Weights of a small GPT-style language model, trained from scratch on English Wikipedia: a variant of SOAP for these matrices.
Each number is 500 + 40 x the weight over its row's rms, rounded and kept within 0 to 999. Layers, rows and columns count from 0. Numbers have three digits each. The size before them is the row's rms in percent of the matrix's.

# v: layer 5 attention value, 192x192, rms 0.297, rows 65-95, columns 0-191
# o: layer 5 attention output (transposed), 192x192, rms 0.297, rows 65-95, columns 0-191
# q: layer 5 attention query, 192x192, rms 0.264, rows 96-100, columns 0-191
# k: layer 5 attention key, 192x192, rms 0.257, rows 96-100, columns 0-191
v65 099:469458438524522472492468468498475535493487532399526517526442529470504539497610492486499499536497497503561544509459510495510548467516506549492519462505444455558577536574458541485442498560505546517498557507448507481529446510521500503472520517517554504481538498458531491544491454507645572518517510484490524486486522526477572485557410452488531513490511389514485497450480547537514481442549486443575410583499537427508496457479507487555492428467503450503542516476466486493514534537505544488495462507520491582546446522422418506498473492574530556507546520497513410532541492499453480564
o65 110:519559532523488548483509535572532499542499490515510524511528513469517546565400455558397508458550585467484490495536523480448416513522519541539408513493496538486459482406508532439561543521525571488512510473564477458556586489513556475453530487525510515567514546476461539457526519498461521489436473490520536498602553471524429478380552487456457511520439512452442424480487473464469501525444506496398563487459474538520521535517501490469493497458457530500504510543528511480503534443486490490529535466464534465493511562530474514500527456466476398431553494457496538498473510474498486496
v66 100:504453472497492547519500469483460499448453538477498520417516447525445526468485444510548562487557492407550504544467454457533469501501472513506499528525506454560524584443452518548437445438527482509571502468493456564518453544509477496516488527571478486517557508468469489516599576516555520509491438504535510454437518508489521491461544485556505534438442496499462504553523491467489491513459414591518472574510458508548476493461508379500494496535496460459439457444482519464454512579527439562515505460575528496481442571488502579437479483454511540465519474519447467542487540444500469482
o66 111:526443505593497529486462525495557505552476489521467576527534432430529429483543514570423507483461441483488483457500545463520490489523515479474471474470532576542519458467465569499480495471456548516452506463523539483430599524488499553511570503477568502515447490437530454475537481535497492478454566502454513560492478469505427545493489567463494439500487469551545503558555481563557509498498522462500500461459501524516567468478481501516492538461472518522504593470495469524492525493513594458410470506494466477440458387520434513598549513456473458532475567548466491474520463515500512572
v67 082:577441502446505550458477518537497539537601546480509456474464507470421441533590539469445512578534520549503455469507461494471508464490526494469549473429468498506576529443523549493522481571494489497525527473512488536498535451498492527518528500559525561492457469472467490460474493478507416449556458487487532478583535548516476441499513414558507475521479473539500506489400495499466471484510552486576533415465417488528462469535506527544567519530538486506486460430468529457540506560502462532527499481445557564483520489563525492417471476484428514442535519513490462477487418404509475486
o67 099:425499474472516460467504577465529493490494411543444442547548524498557504458460541492541483492457495449518434533475492462513493440531511526460499480528441533512482483510468508513524561463487627513479528511537455420486498542449516465548550456516562428486511502539456513525460478479499486426520499559511432522491531531490545540526476502455484533501495420464488452458558510508573488526587469383492529565494459419478489438488495500411518522474554501469507462553511496565467560408463454433528543457512508541500521581517496504568482492545549514430520535455514466510447513499473483503
v68 100:505546522555499412492520577482463527526546500408534514490515544464508466488564497513542460464518515493501470523573543500483562539453514491477404467516462535544432489476535464584479489522534443480518420466545543561444404448540448466484518515498469490459544496512454518547481470470537452505504467521506559531478535532521526538488468471506521503487511547519464491493483495481517555553523497471440438488474544559479547470454502432495538493438541496451410583534529470480483498474497494466542493450552540526567500472417444507575485564473505493473468491509554589548550497514373483555
o68 107:456562477488481540451539436459459472518456529552482475402515480501500509495498474494446495526452531489537523558481487532562494507481457433544503520466438465409566502534515483486429452470495493502529536545527463482509547510468592453509532447543511497530475467451572454467482478609433456585530511440481451501561520495558497507472496557416489490474497495412525501488442438480501477484502441542527520552510480477579524532488549518444460510548543525612589482479531505529518475440562540478492495515509478412514435457550472543509554478498464511528493464507453476561499493514550446501
v69 098:542522563413404541547467517546491498485491424515532475505498548493468547499483511497490456523508434527524529559511536499488457454518570504446527529515499482449532448518467496475461557439478540509556543482455478546490545544493518508486498423562566523492502524516526452478525508526551498498541491592477449470468514517483524436517505517543450441460419387602454512526478481503490447543446449508453545485484482478474547624511439459477453445501505514486467521546510469537459584503534487495511499583540493615466487514486473481554505495543546496508475518549463503460440484510420516449
o69 105:512513493581476467473443444461549517483441536472440517477545500545544563492508517530512469549496551481503453441523468503470553482472475485476425524516565517448555474509502488542536455534524517455516489476506543506500468477491460511493433591499497463488559513470483542525521505403420476484526500538532540526518534491431441509534459518477542579548576457529572438535454522556469589434486576497512472518508462540487595454469509438538583524504467498519519543484479530503477413544477495524483434450529497468547521514520561464416599490457467478469506559482531537507490447482582498528
v70 091:485458504544547559492471463490541528480517406528507526479550543502472477413474547502481553530544518460552536518542543532475489420521490463436555554499572526555488559467508450519539472486522478422488548461444580525522530484498510500468556453493433491520446495618490498531568531514465476476449466531520455452459429568439492528456456487497425540467533491501463413545524487485459471510514477517553529422420427500554446448468429462469450489526511489573547536510506469537526516434499530480501513528513532534447504434500540480448506511495526547497462511507500540496454521430510485423
o70 101:402568466488412532451456511432503482423512577500462585471436493559526501451512482435518534508489431523526516466434522502544499498497506509515481543485487469518469543476511479482496470449556503578511503472583453533484572520497470496544515509526479504507510471474463522520502441522457479525541463545517478498480520494466446499545494468546483534491500510549570617523539541532469499498530499442546533559553549434507504553454514477566516513434571497499417511464497487506556519635520457498512514417540497535481582508505464477584479547460531482492449481425528496500555451523444505507
v71 090:483454518444481492534474459557549458501461499584484536463525516536460428494500482459478497419500429507490534522420477492594562494470511473538497524439523475506475540517508511516512499355549511526542533508432515538542536483513408458564484474513490529492539530457508506410485552516457479491510454504447517471429479512505488579456512599517525507477457498456572469506515528499481476472454481553527500514532501505607474530448479532500491501453502456489525457517464475553487514498516497596525558473484482464466477466522518502482557493472626487527562596558468443470500514446490539448
o71 100:547517552495516530503512453519493476473456532521414462534446442560534497498487563516516537524520498480552552455548535482481519489540535541579514452483483548534461470464424470459495494573513413465479546424494554534402518498583525579497571457467527498446490539562476523553508492433501489560467483497481636536469484526491444450530454452510536482441533496465521534558493535520488557501470514477484551504515492492502475497543559417500486537564444556518448520569493480485464411486506493421474490536495522590514539489478512459542469513549447486457553477545477513469449512510534462506
v72 108:464480540561553520511538491526540485474523544528472510537541454443468519458504489508535445465538579451480516454524522514487446533455509522447531462460477489507478552510522488503534466450557485484501461465590447506567494441513474486495563599442470486520490532522436530418459524597440512480465466505479529490490452601523438450584545507516444505612523541480457527526504530516482584495478441491468463488514446421524451486519507503515534586480443468501488427494557563468534435508513483560501494474488450521466464488430577491466537472490436521492458501492468549569450501494516495552
o72 112:501469429478471506465492429549446571503569438444512521553421481535509475477529474502489587533433442508494491508557456490526535468513503493480511490561469478465504454495532504558499553550552523536495444510448501550538534538463494493503462482481519464543505442485524437516575481468519527476531486442543508551498434530572540480439483522481483535411538491472528515541496565522546446540570443502497538526493531539474518485458530512467510485507590556410487530482422478507541558439518565469484487565473550401511502460515495479466474522483502497618475433542522463529547448508490456419
v73 098:517495520524468534471448485476362489463495491492447492517575531440409520559482496467485456423548499560511612529501542497468493461457492469460491527427554510486550529492467523509535458424474532540486468561521482459506465506483491540501480473525528516458491581490508519465500463524513479533490555487518475440504562423511484528508503557492442501481557447504494477407535458492506532536472552475513548487574533493457475514501496446487546540486509517526446455544507553559498526480502588463515512479510505455492436504516431528634511559457547513461573520535506497535471581502565479417
o73 109:442513472437536455488513471490515498561501471536474539489504515590458426444521483500468557588457501526468468435492424544523433554545520553486539505507483489523455567478551490482471474585516476427468558462531410477539493509528497514536561492543518463561489449381502468540520526516506503551478503512554532590436509524429464437527518497499496492497520515484483472533443487469452507427546492509464474536487482583513494487526450466401482429527434521471548495522564445523472520559472474558492483536512454539508593476533600504490506496474477506503503493486457566428512485499507519532
v74 099:514450497590479493531542476507522455467510507526510475436555495493550429503473499537533534497461510523519502498562503539497504448543523484511476528425508433507474491515425573501522414438482518530553528449541460507451500543487515482517541530507416512510526560431454532551533554490613499568505468535496478539465480506485492541468459463509521511451482470485467378538563483512498533452507516477500432454526492427484455484423454518492505451538520464500439536475549525488507500515481560505536491465486506488422479484534526491596559500448514529420484491520570597571538603443497471457
o74 112:546532431528474528470438488462409505531488507510530495479511514501484511508488445510478542498475454481499504402443504470488519525477460559529507561542456461494452546487473527478422503565531537498518472474516568474566497497525453513551460526503520512478379494456571465452447510488401509475498557442466576547445472492479506505495468450524441502518537525497499595525541450502522484511542533509555525501515459567529461515467538424544449527487491558452529526513578471593491493493395458534498516483572500473469439489525452511527470590527536533398521515507480520491528468538501494586
v75 104:506512469503501497498442499421471457423468486411545534503497496409479543502597505493560475610485521435539491442485479528522480501466506472522513435412528518512428451494497485561455520555519487496476535503494465490407564478443482455475609490476443487530518527495533550458485530521593525537524493480503545499440501523509495416454489482469564505532509501477506514412473562518550538408511535521519471524456489486491541523572524515483443551496601459512528547522465506484485434505495464450467552482473524537545529491530538490496497465454517514461471490443539468581540469437559502477
o75 112:464513498492476528440513504551496499551502515558505459604542528545513578502518513480486573428472546544441523539473540490518515489456494513479453482471476440483537534514509501441596468446524478524472441450532452446524505453489445521495392499513519509492538553469515488497542458521444450476478514481517525505559471520559498514466541500476493454496533509494546557526465513518561486572519593511433569489542388465520519412493491502436505450558429561476434364507554508487532480473510457513488431472504463500493543521498461498513491501542585461537513504545454545475445528459459526504
v76 094:530461470417434514502551519569509514523518523506535522590478523519512562483545490514481482553473538461503521419475440495579485521483502557492536507476454535441551515484474424504512461462495549508430514569522439468553535434513487494513550567527539486576530588534510504466581515544433496534436517477547538489487448542491519440569538512453496512521569548482475444468457538462498504476556564517425474487458468511572504598507483524475497525556478483509505446463471496444546486505576452494427533441514613535448530499534552478491490476481474517511470483471483434521520450456519492519
o76 094:471553593529544476493510534517482495527506472453478482500490465537518522440527482481499484479465426438543440523507519455478461456520568423539545532536542548470535455561523490478540535513604494521560441483529555446499473491557513500463505471503465513444527448467459524461476510487472515490608522412438521550538521479583498568498514528462486473420544516537506515539520522497519536593471481467502508492477451456416433417535486484471447492503587484487448480469421489536501534474416450526495468501447512535549544498496547478485492442510521489491468576505502519592484451549482550440
v77 104:499519536539520515492567505543506517504604499464493478526499551438457520538477469499450489512516457548475483561468446471508559486514519482497496407543469570389573513538478476488468513428510485437456544470486548558590502440538533522537475569488577463482481536489396466476550564567446473475475508517491486462523487502498469523511525518519525450464475430548442522476553553470506538574543558445459546532560531432535446516530459492495605455433471473527529419482512510506550470554461445528495508499468484498513500544524454506542506521461503538481502561526471509509537463569514439507
o77 123:478457539510494440461439382479439484508482452524492473538471491525456505444536494584576502486501505470525571434484536535498460494526506539508482414526503517534475481484533545468529476606575515504536500541493512512471538559525506437537547455490528509503521522445526507489476481551536514464494460532526494491558532573549493475502474489445499617547473512465512490509529448442491445466474441532518481540495518486499463548532489412447454453479602586538448564550453486491427518442559511495556500437474527539570528542520542523452463525463520488478540522556491478447516514431517512432
v78 105:471546500619563548476427553539553543541435443510550463483464524462565438518429504453489491467536494496505468479480479543445522488425515528569532490522540489520519433518496555566537472470526537524505492480473525520559460440524508530436495478431514518487457548488469551481526536523486548488513476596446465472481483462498508534541531461509476483490479498533565449533502537480589506544527495472428493499525505544562470563488445439526505556528511514468541512499555558517475447486487416501428486569543531467422536460489485444564575483425471518487498553469477473494557533505494501596
o78 111:493490542500532473454523534477473414458505509567535556555506419524446530489550498574560502487482476520501562467425462446495525526462483471439501542533512508512500512501467546511487558494396429498538554438538535511555494500546492517499461532486509481512447461507539510451417497487458512552551526461580498557496501543637454474446383485446559504467514573576461438521489536501464455484513487530534511498480533544510513437448449580511484443504562516524456527499472546503480525463487574494587484498493491521530498444478492503487503441448540527487529468516469581482502541490495483449
v79 104:493490438481518507462514466522461455451505509456531487442454466517475526519598485512499510544445524457454545431453534479490537488509437572543587468460442505542515442504470464573536474540517502496466528421486560484493452431472566477494539514545442510496602497425494527406569487535536532479485559420531508476501474462514540533522496501570485519514514535495499518472486492574539493538521461506516419561472459480551588527491542466453467487540606523480501510482476496480479462507528453557523512468579541417529520466548513519470548481577537553500535578477521466489492461499454465538
o79 123:516521542538511446512537573505493565566507529471476514540501523419527470459491584466551478402551457485535475552517525517533508512433477487592380462488521542529527540507469502472492534441497500529453471521542455502546500432462457443500478417510554465500416519548483475518440483538456488580485448510478532526513521517550435487438505573422487404499484511527478491440515555488468548562527524432496514501405497512531446574429511528539486499506474465549494521463551500486518489425563511490451487530467482513550494477474459516546486438425523491443529485532480532510514523482518453493
v80 095:487555454496523516509460500578451479521465551471533483442537477474473563481529520461485494515568483481555512517509542465485568471514493494500529484456455525530473497441481488457565501460400421482515532498539517514443483454491486486489483509550584460468498554503499530484529504528471537499499505603461522464492504481506484515479482499500514498412509511473481474440445530616414451501453464477467501624378522541529474519486566510490447451449429448492489503575515457523438443501520464429517581457583449566444508466475501504530566508443514548514501539501433493492492486503557487521
o80 114:572494485467442455540491490461517448462512474504433545542479441547506516499506559515486478506471484506520461448463501531485440431486498529459510509608578461515532544552518485517467452518591518594443451478493486495548465497500515513454448461477494513475532477504498544482485563499512501561519506437452533488479518450509487432586508535447562544524487470507531532545524481499509465498535496495448502466586434484581527450529470461448461501575569600487507479431489460476511495584512450520504463522426521429566554455593439500497537463487479533443542504461500431457461545501504533507
v81 099:580522605505499577492457486435488497489566418494434521514569470510471476531518510469488498480494560538487465480490527470438503531434542506521603563518474517428561503493543492496511446541441479487562515484489439547486508502474484464497478521506466558499507495413489431491520516520496511468496450470512477541476551509429475483467474460476443450534519565442503562558516520541512445491512512511521499502546536510492496461494515562534473578543531387453490469438467503544478512496492458597530558474436562440391469512460509496486528467559497503452566503547482413546516507456533511486
o81 106:430489441520492451452554535529522534512553521481498528481482500482529458520506528397530575496490507483437530383468480487515434450519478501478508446497524515537513476495442576549469510484469511469478414480538504513473498519546483552539559487510546516514526489601533468491488553483544542458462556450428478408500475488525519585566546528464435445487484416528497438459534503503503560487535554485540522447437486535487485531439501512503518465530428497524471469549549509581504500524560552453456482546548517563510501581445562501531460566456491557553529491454537561485471484469510498495
v82 094:599502455492482398537535537461446555544495499457516452486394457470426519497536517525467530475507542540425546543550516538544524544494497462451436533459470493459439480506458560425500565588527539480595457510475498502511517437430511490494591531451557472511424529518546543488542479468476403508470514533495504504549506503494533500492472474510516525540447528539511535461499518525504526483543521485565492514413442492477561508478462455502479471520547558513526481499578448509498492468518545526458493508521507560548479516524503503550542532532527460462508466426510582588525491501419513491
o82 107:542542553505494482486513496562561413533485517513487534481515543526577470489494496434479482515431541493480378527496492455544486463477486545501622537492558507483534555498572434558475411448451494515508541523590514498505487490423537539496457481585452567489540391455477477501410455538506541456508500501562501454452548500546520470509479520505518514515534491498541561528419484484416479543432520515502502499528469548503487480516552501406569502479544489456533490496502467511463495494526425506510488533543462443518485512490484483425492497457492556558521497521528451522478551541536475459
v83 091:491454548544558492483488538516519460549500524538475450586496567516464460454438504599524540571474441517495548523588528526493463496463475464428509494529545456492503424404565453555458541463519488476515427468578556533515476552543418504560437560497482493514442454486506498505532475499490530516468453531525522531465533462441527536456463474507447450521500525531545545472533467417541500517428520497439566516565519476481510471433550492520509430516395493480421508462427510474506556476505550487445515528457496508543492440479488537502520468530479525520471505499571537489517497493485559488
o83 102:440473466518488552562451457466469540500471545466595450499515476508502580570445408456503425509521514464569490534443495538494461554499529519518499516485437518543504538581509513514469498591524508399482550484523537526420563532466507525488552501550563473514587523556486448600518500486534501498542575488502475564525448451472482492524546483547519526505473575441450517514504443476549491484502498538530529458495534471518507470483476494507562470435495467582500559454608541539498476475521441499509462499509475481483553509452464529522485503402460494540501494477441499479475451529497456484
v84 105:488475436419464458546539551475505494470551566446512468454516512512505463488533507575487534557420514550531488535464487491465502551486417517535505564467536473522446500547536489499504561493544499494510469531512539489464585455433545442558512531534503430487503541503500490585514546442509468490479485494521538507504417464522550515533472486530526451507596550448461605501502507488589491436418495520531448532507529460397505445511509533433545482468468489514440550518512532476483590499519531503504487493487575502547484502492576514482585479532507545496506518499505493413536515433425526486
o84 105:614552490453526457477499441480502473460433491437583488488496516519531524520463471497497440478487505408432473482528486470585546489504585486470449495477518546502494498507494533460491462456506485474457516494495491507514470510493407571508564495448437515470401494515564479559496474497501502467461484467541501558506498514482469457491584513455538451543507475499468494535514450457498553550557504521466541508521561474499431493499570483559463534470515524499596502479561513508522427478533499513429509452552432483476534503424469557504453522536416477470439455454474453575521547529434479421
v85 106:489610485481527486468479480472538501512507497519483525431534493523488442465490462439553475521449416461507529491503544514466542497407456538542502424485536451497530556518554488519557458485493526505469493523520502478480533469453446474428462583546442495480543484507542484457461513544531543481565473563384521495549428482560480515519504483453543513461514565480598468480484502517557496501469503512502476563508425552468485512477498461529458600497531477487431637586479459461461463533495518500495490542504483472472520433487537481534569457467532533435462537500513556462502571490494497487
o85 110:507417479512541482488493468539478503474441459523512503497456485482570547496478549513425507531555417539569478510484490427542543540438517508495485587483459514544477506499482526482458520467534507491453552453441478481487557476516510480506529500438555516448423497518468522492446553503533538497474502490568503474478512555434444497444505537473491513469488472481428485509449538487591581516525589533509514433512473544541419510449511523458492463579485621502572455504556590498580519468498481558476457425489594511478495420477496512512514477472483543495494506500497522432466476432452502499
v86 087:518528485517598501513491509478437452502534590521458469544496452458568498581538465473429426448471536503489512447572511485480444536489464498522514524522499538439546538579482451512415511508485463532435506460542519539492472552545523497477423432497516452444525549490516532434530525514495494521382496467520490507507511440498519516595511505524449526494508495470507478477485447520484500580500504496476465483558476459523419483578480515527509456529470494501468502464506469494523535474509458428526531564494602471562483528469495463443430562511465441519551491460507476562551480569471403522
o86 099:525441541482470480475529580451506552516541496479515532515541512516445481498532583519512453489501533460454482550471432453463454445511501484446495495507468538496449489517509528522533509533497512546443461509490389481478432494472534508434537494483481540511449528511504505531499488495431487525589504446478511521550523527545474493416499497530511499531469566583512530496496490470530524409503373390529462466425504589509514648454480489485517522437530515571490489516442569453528491479473474498538500515562509449480452470567509507516460517514450556513455552507555543506478534541491550526
v87 102:539499451521465528569533513408472570495571574556468477517511540569446499491475482466540444460442481486454467504544558467447479431420444543604541455544510474486475528554538473501504466454547527559462517477452511523505420512491502459496519529484465510503528543490437476442533500589496458553494537508461434503495448513506458536528547462470503493470448540470434478537532490467461549465497494520415428519477466468551490509535478524518481513469488552482511562559519474446543454525500516480489518490464546526562501476467486465520482508421433486475522587444503474562565401468519440492
o87 106:456512532526556479426446480607416522467472424475484532506538412496558531488487468496512506477574482521576456481500562479561506534512536432539512529542525560483492500485478556462530492510465533478556484583554506498478446470513520540507474528439462500529408488489530479524510453505503459485489512484489594554464538501539507501428556549488511514536456494516492488485479515600547415499508505461481487532535503561511526521447517509505441463490530511492467527494427486476522487401549484536517537527528471442517449523571422474559492560446619579473516484548533495441466491517461491509
v88 096:472506490556608502484491503550485518422550408491539483502589497517525504429465510441511539497465507458518479411468504578445502531510527555533463471501480522512515480419570513547467447528482508536458560532488533530583499511533495501507498512499467434540560502533439499520526529485555544535479553480474539510512572476465490434495489575474486389423545493554454496434554453543508450504549481469450464568525456482535477539427519486482465494525484511482558430495486500501482437469481466554487528497515498520480515573477506512471567524496453538506532544587453443501410479551548491506
o88 108:472520451469394498454457514465520522542447516495510538527448493552457441513538500599490480502573518498509502515461445494495513439515474436508501498436501522411555525534557543507474466485489474507466497455536528501502490534501500405522464483548572492524510465486499545510539505570519571478547440406546492481518477505590504461468470469543512555507423424474447485475528515542435470542483526498544463511495522495396523529524476462537441545504465493496495513478394447501512527497483508527495494542507399497473499416513443480473444450471534536417522510469522551422579550476465531476
v89 091:540499631535513568474482517490413507477522522460493517410545435497482517515487525465483526448520522472480563510542501435463428544491452476531472546460473388480519498484472476554487507424511456476444514468494474506488449531595528473494482480441484520604495522507468430516551521533470480473468505465491480571456543537479490549483491552506482436463497476502496522462566360448562569515509543546554496509480553465437508514526504570582554468516523514562451514534559469466492500503483540515501552482479475484513566538463464548545528500502446544471474521511532490503531517488479426488
o89 105:417475486474489485483498462458452595516477459492515543501495561527491431528515478550535551535466476491460452501461475477555456422485524531536549438475590548497484471567559602478458494582499529511512517506493492566564540491545494576591519489520481493509582451453529468551470456567478510509536508511534525491429476459520534537517548535532500507477529505468504525510512541540480504520498488497403437446566546525486574532450458370490496520530482534519492553447536493490552511499546473586494458529481514471510446529504510453499443558538458441521481518544511550518556557482500524538
v90 100:496529522548506477489513457462557525506502494503492497487555538495523506517466521500437467492484455538467500541482502514451475399557500413460487554537477575413509532462540423489486454521522513577604549550483501582542465530505543555504498451447554528553453489539485438468459499475448527512513512485503420418465491523527479528528493489474632564471516521498477494593518502522446499481534448494522524480492474517528488501565524488413534505480503459448548457532494534521533517495513543541549468563487419452527534429557488521471469540462511455483530458467462540480429451474487392482
o90 113:517490545487486454523426536526465524418467555505504565425510518518549502511402563470565556526524541516543540523489476549528550609480478502590445540490435501500515505484462561491504533466463560424450518523477460444487478486505491462523490573466477485442550566520520482539531482433547490469463486523498566461576542530490497535615467535523420500595477452551469532465520531454512491518517459450537491451476495468449513484493465492492460467455555493472476524482540459509444487537478505495509533457557542538504456525505477474508530549578446497580460439552521433509508472518537504533
v91 096:481531509610538499467442477483468526477543510501545432399525465481551507463536454552511492470553589431535484499477514509522465541448502577474496487495508471507451533421526531484466566531508551474472403458461514465482460489510424514549542543590450462501513447505439604506600520478543482480476540527525495553524491568481480478441528458540530517542484488455600491525452498505498478466509456476519522465477593524475523482505555449447445540503494411514483579465484437459521496547554497463507492440524510488466514526441497510535528524485541491429479499524465512483525498478559505543
o91 101:447436500452431565491518512429517506521464499534492540523520530465489450450529457430496535522469450492523578474555557527493562481528472429529564524496497466494479526572496459472508492473492509504517466463517562481488514480501536489442520503429505545537514512504538492535526396611459606484505474475501503479533495501534538433511517511503489467466491504515468441556538495517529472427460504502505502559512442509590426408474498474556555543523484555539456412451533430463564561433510540479472443599482525436576480521498526556530482453502499504500526505452534502545510489558474492455
v92 097:557425579509489571529518480449458485452523444477560468494444530477564459471494454609517561484539464506489421498523481513520491470556528539521521529467467489563446567527502527483513506487512484525460583495436454438470540501429460503519520500489454507491465573495495535500503480535473503459504491514478471501482419587503514467430427482475531475516470458518444465534505491536467517448524561559532499431490469524511518488510512478499495531518602417557513443473557470515493517527421561579516542453492490504451572479500466459446540513514504482440531543433526467496528498392549432518
o92 102:487588526475502507429529524488516488517466535463488523553561494466539503481489538402453525472486504519480524458492567520467576493497503527563439485505521575549414599484520524448525463508486531535507385515534521536478502538542462421543490564436467509516488469481512488553492607462544521454585462431577567546411483473488462572517541503541491491501556505522567527504507507512490509515468540385500511494494510458541481522553489486474460516459497505431479530516523447513482497448494482501499490493429497566532404577509507577526503565495496456480511487522475536521511496458516494458
v93 119:509494495494489541569534456470490492473515474551476507483528448548430474523495465517451468613529502458506467482503503459527491377456577493436561539548535536503549496449513556513521459524493487510516541462484531492556520481487557480465530547527490570604456528521468576491505516603466481513543497450534480437497539485460526516440487504487454432477509465464429459518501530474489461547536441491567505435443455521591525525522544485482467534510536510557534442517490454507525541444520452571565524409461527511446526528474517519474526406576515502565538494536483457518463520525524510479
o93 112:456564554489459572439481507494466511507480511529470521528491482450551509473543591503494606468483545507529513479461477563485565482519424521509486469522431508525488431551499475512505498419494578476520518527533479483505441566473477510527519510544523464459561586560552434481428565491453506449434485503439499541464546523462432462466552514553520492431569518507539474441585554498438503477502595536513502458469480456417540514461503470492489443455482498426416537545496472497543465557465489449479542500528544493452472520525506444501474526424534511479537547476505492512556476472498499504
v94 096:490506531424478506578460515493531553495454483480512491495498487514520501472512584486444554537483539491526510501494498510529477449572462489476491521523482506557460472430555461552544576468476505536545506591477504528479494543537492509527490477424466549420523488558555512570469511485532572557533503501441540530601506496437496545456481489568450483500494515559499461501475460510510516465508486476489484437538585524505647509504486539546464487547462557555464519463490540488470516509457475405534450484447528548522564541406506501480486403582547502481465444507495542482485467494432507534
o94 117:494488438568524535457546480473468518525531576507542386458524496533518575462436462440507543549498500506450552520556493533470562494465558520530514463539504500514588454468475508437504463506505495492499550473499543573487521529455502498439544485531508482546521504504518524426495451480431444447498496484544478458479467557480526452592472525516562557507530475541462496484499490480464566487526576521498464487535501410526558454576438516497415488489439439556516444485484486537495506514540433571523535517502501498453431513544448480403497489586489466493490547426522520461499518554509457534
v95 092:475541476478523460467470494483502525485522498482547530575505515585445560476457495535481461499481447495505449485531525498493438441585527547502450514539477492558564546444441458482447544440473542557523453488472556525492533534504526551513436453454513437561548497528476529406541527617483540466486558491511490514510485448462489466485559557538545453400482526525462482458538452444496476541383483452506480501502453486471514487543510459535559530547472501510502429520469526547510505504476472517465500543561469508487489505469445500412550447512488536563518406518476442498567505534567519506
o95 097:510511465486455519472436530508526553501494510574509436454492494497574501490539485613456498513534511510545481513451548483490519530415446455448529480525483577489485523520502498471538462523475452459476550491425499502503528501477490468562539566563427567516485455433526534604510468419567478585477492489542526478488511452527464551500475511466523537566501516553477472525566505536518494428603533495426507441546508521522540549481466545468525528440502467506503529480455477444551457496458438496537565471444487469475418587515514560523492487506426458493499556540508566522479497508517516444
q96 090:490437568508463545447491463569520505529502463470503512546509518484516515485503479534482442443500541505461456520476503491502427548567572569518488515441545556464474471532487463492481589429507491514491495469477516426486548539498492521488499551432529449536539588537533535441472474465499546523553535543508599515478418461486515507451517557449439477448526518576432445505467506412497490439497503471463542482432491476565472544476492467406536555520612495480504474554480574534533573458518472505405523494542477526494499447550475473499463507507482528454488523505436553502512532539479522492
k96 102:499407531598468520429513537489488443431495518472462465524526534547510529497447473466455472436514538452496546530531513492494476510573481559481548496485571514467497479455470507391525532549520499491498498558560465488438499526513521531493516535519475539525524575483441502463518402542531500500458591529445551511440536473507512462451487439569487523518516525489470539467518520530502507415518435468454494464458527466528535604497525545473464510451488490426507512571457487509490512500556477492515538511461533452520479547484517557527471502465445522375464479477474578469529557504558479411
q97 103:526503424542508539527482501458533511439494539484454499495520472462540481472446474410527580547588422508546499362529481548467518481455536507556501518489595488462473431463518491526525509516525465518482524472446529424408480500535459536549501480496518493485514566487512488427497489580519529496458466445469563483484503479500535458554537395464549505473481477529471525448587550551469470404515471488511546436468522467510501573512523507506537478401460491465488572488521501468474536491488591452495521453508500494504527523445523545444537572471544519495522496448510476519538503491518486524
k97 109:559486535421454545530477516564563523527609493469479531497514446503498495544452486484486508454515477503528449367490492548443587521477535533515467516512448419490492482517496536476518531420488497519463393531434440545447480545574468471512521471467538485548409477526569406508485522463505506517498535438504566443502422525539464499487511532515514420473473504563480439539496453529569543456487450563496481460495527461490557478555476453448520462461496509516575515492486461556550529482489528526528523484532484413530558514543528499534517520459559503499476475469479526541505476465534506500
q98 104:535523485449495443489433582566518430512471495424518456526488489549489485579484521481429513473459521497547524476498471567506499434537489569481571429540493564525526544528484571580533484526427542506507521509491482442510559466528481497476543487541472505540495442481446457507515424413459512553487491473496415451512497491429512515529507530449531465539421502562558587475548483575476441448506501418427478562512476502484528553503503507475529475466522462479506539512530509512511557504514537496538451491469524473472522500433502506436524432469522583468522505534530499554431546548537448458
k98 106:553443541500502503505494497535555503575541477432427526514467558516475554522435487514455470460490508541509507491520413517546503496502470514512474470484540560489415403530470514507527504499557522440501486537436506398463494441502475586486521453541455488532478463499512580584450546494496485451525447471447443548526546530508544480526487514428512511493463455573522489509489454519510443456484458497519558469410468449526463487443545467443486518498530435423465499536459487401541501530487482495557435429456462529471487453513511547470544500457494528550551530529563567476467539461517484477
q99 104:537576545551553478618516443559514519592529488489499569553463453493503509491601469388573554489601500447470566522461532497515476499416486486458544547476542474504510541490523498527531513492581496498576444445541433561522513610521472503509486507545536466521437459491511442506493526515586509536536528531544507532567452550502531519510476525465510500525518494545462516464501438456425554530496550504444521511560505517549504463460438459491496449535531457455502513468460515491457572527469489521500548505453535506505459488499538541505542472513525463493467490474502550524492546536516471521
k99 104:525537420541521462560529536529536544575431552505471523538523450467464555497547497436562449549452460530524535492490501476506551442490564460518525531458460474518385600518556494492535475570491474507464503471538496554543478491436532481487500503522475487464472552445483565471524472503430510459567543454473488472539508512529434506438493446537584464549507516542451501543536499524521541506481452505494436498519491528483499479503443510506585486550555444406572427478453471514484547560507491428494547443562534487490507441510530526481493525521529553458515516489453548540452441525457467470
q100 098:488520524518519426450583538515587512510539576478510484489528388508623530457449523546512495529469453495527519520499555464459504523467443539454498510473522522501545526499522490526496576526470488420480523498468512514471555573501486465553489587516453471498529480492505452549517464499501512519486463495513511478503462489497440560525504544448514489476457406536538489460567481457507492579511563484533492496487498508424507534511472431528521507441445518476530476467608500511541490488449536505546511472505533443577455483551526411458452560413535504468407496422528515458523485473430489519
k100 105:461495508453515537483520506498500523573483475487538482552513529511548492536409542445524494470533459435467562483543478495515548492490488479494446528522448538526447484517523497461458571486500473492496559528459457521561570511440487519511541556533479477446531517548505468530485490518454450454461408572504542501545445470464469491562484458520519495522476459630574553433470480459517439566518527456515529470461472534453546520508531468506482534512464483544447523588514447516517539568501498476413482456410559507441473495541558465535533551491588523459484469559518454497483414546470480563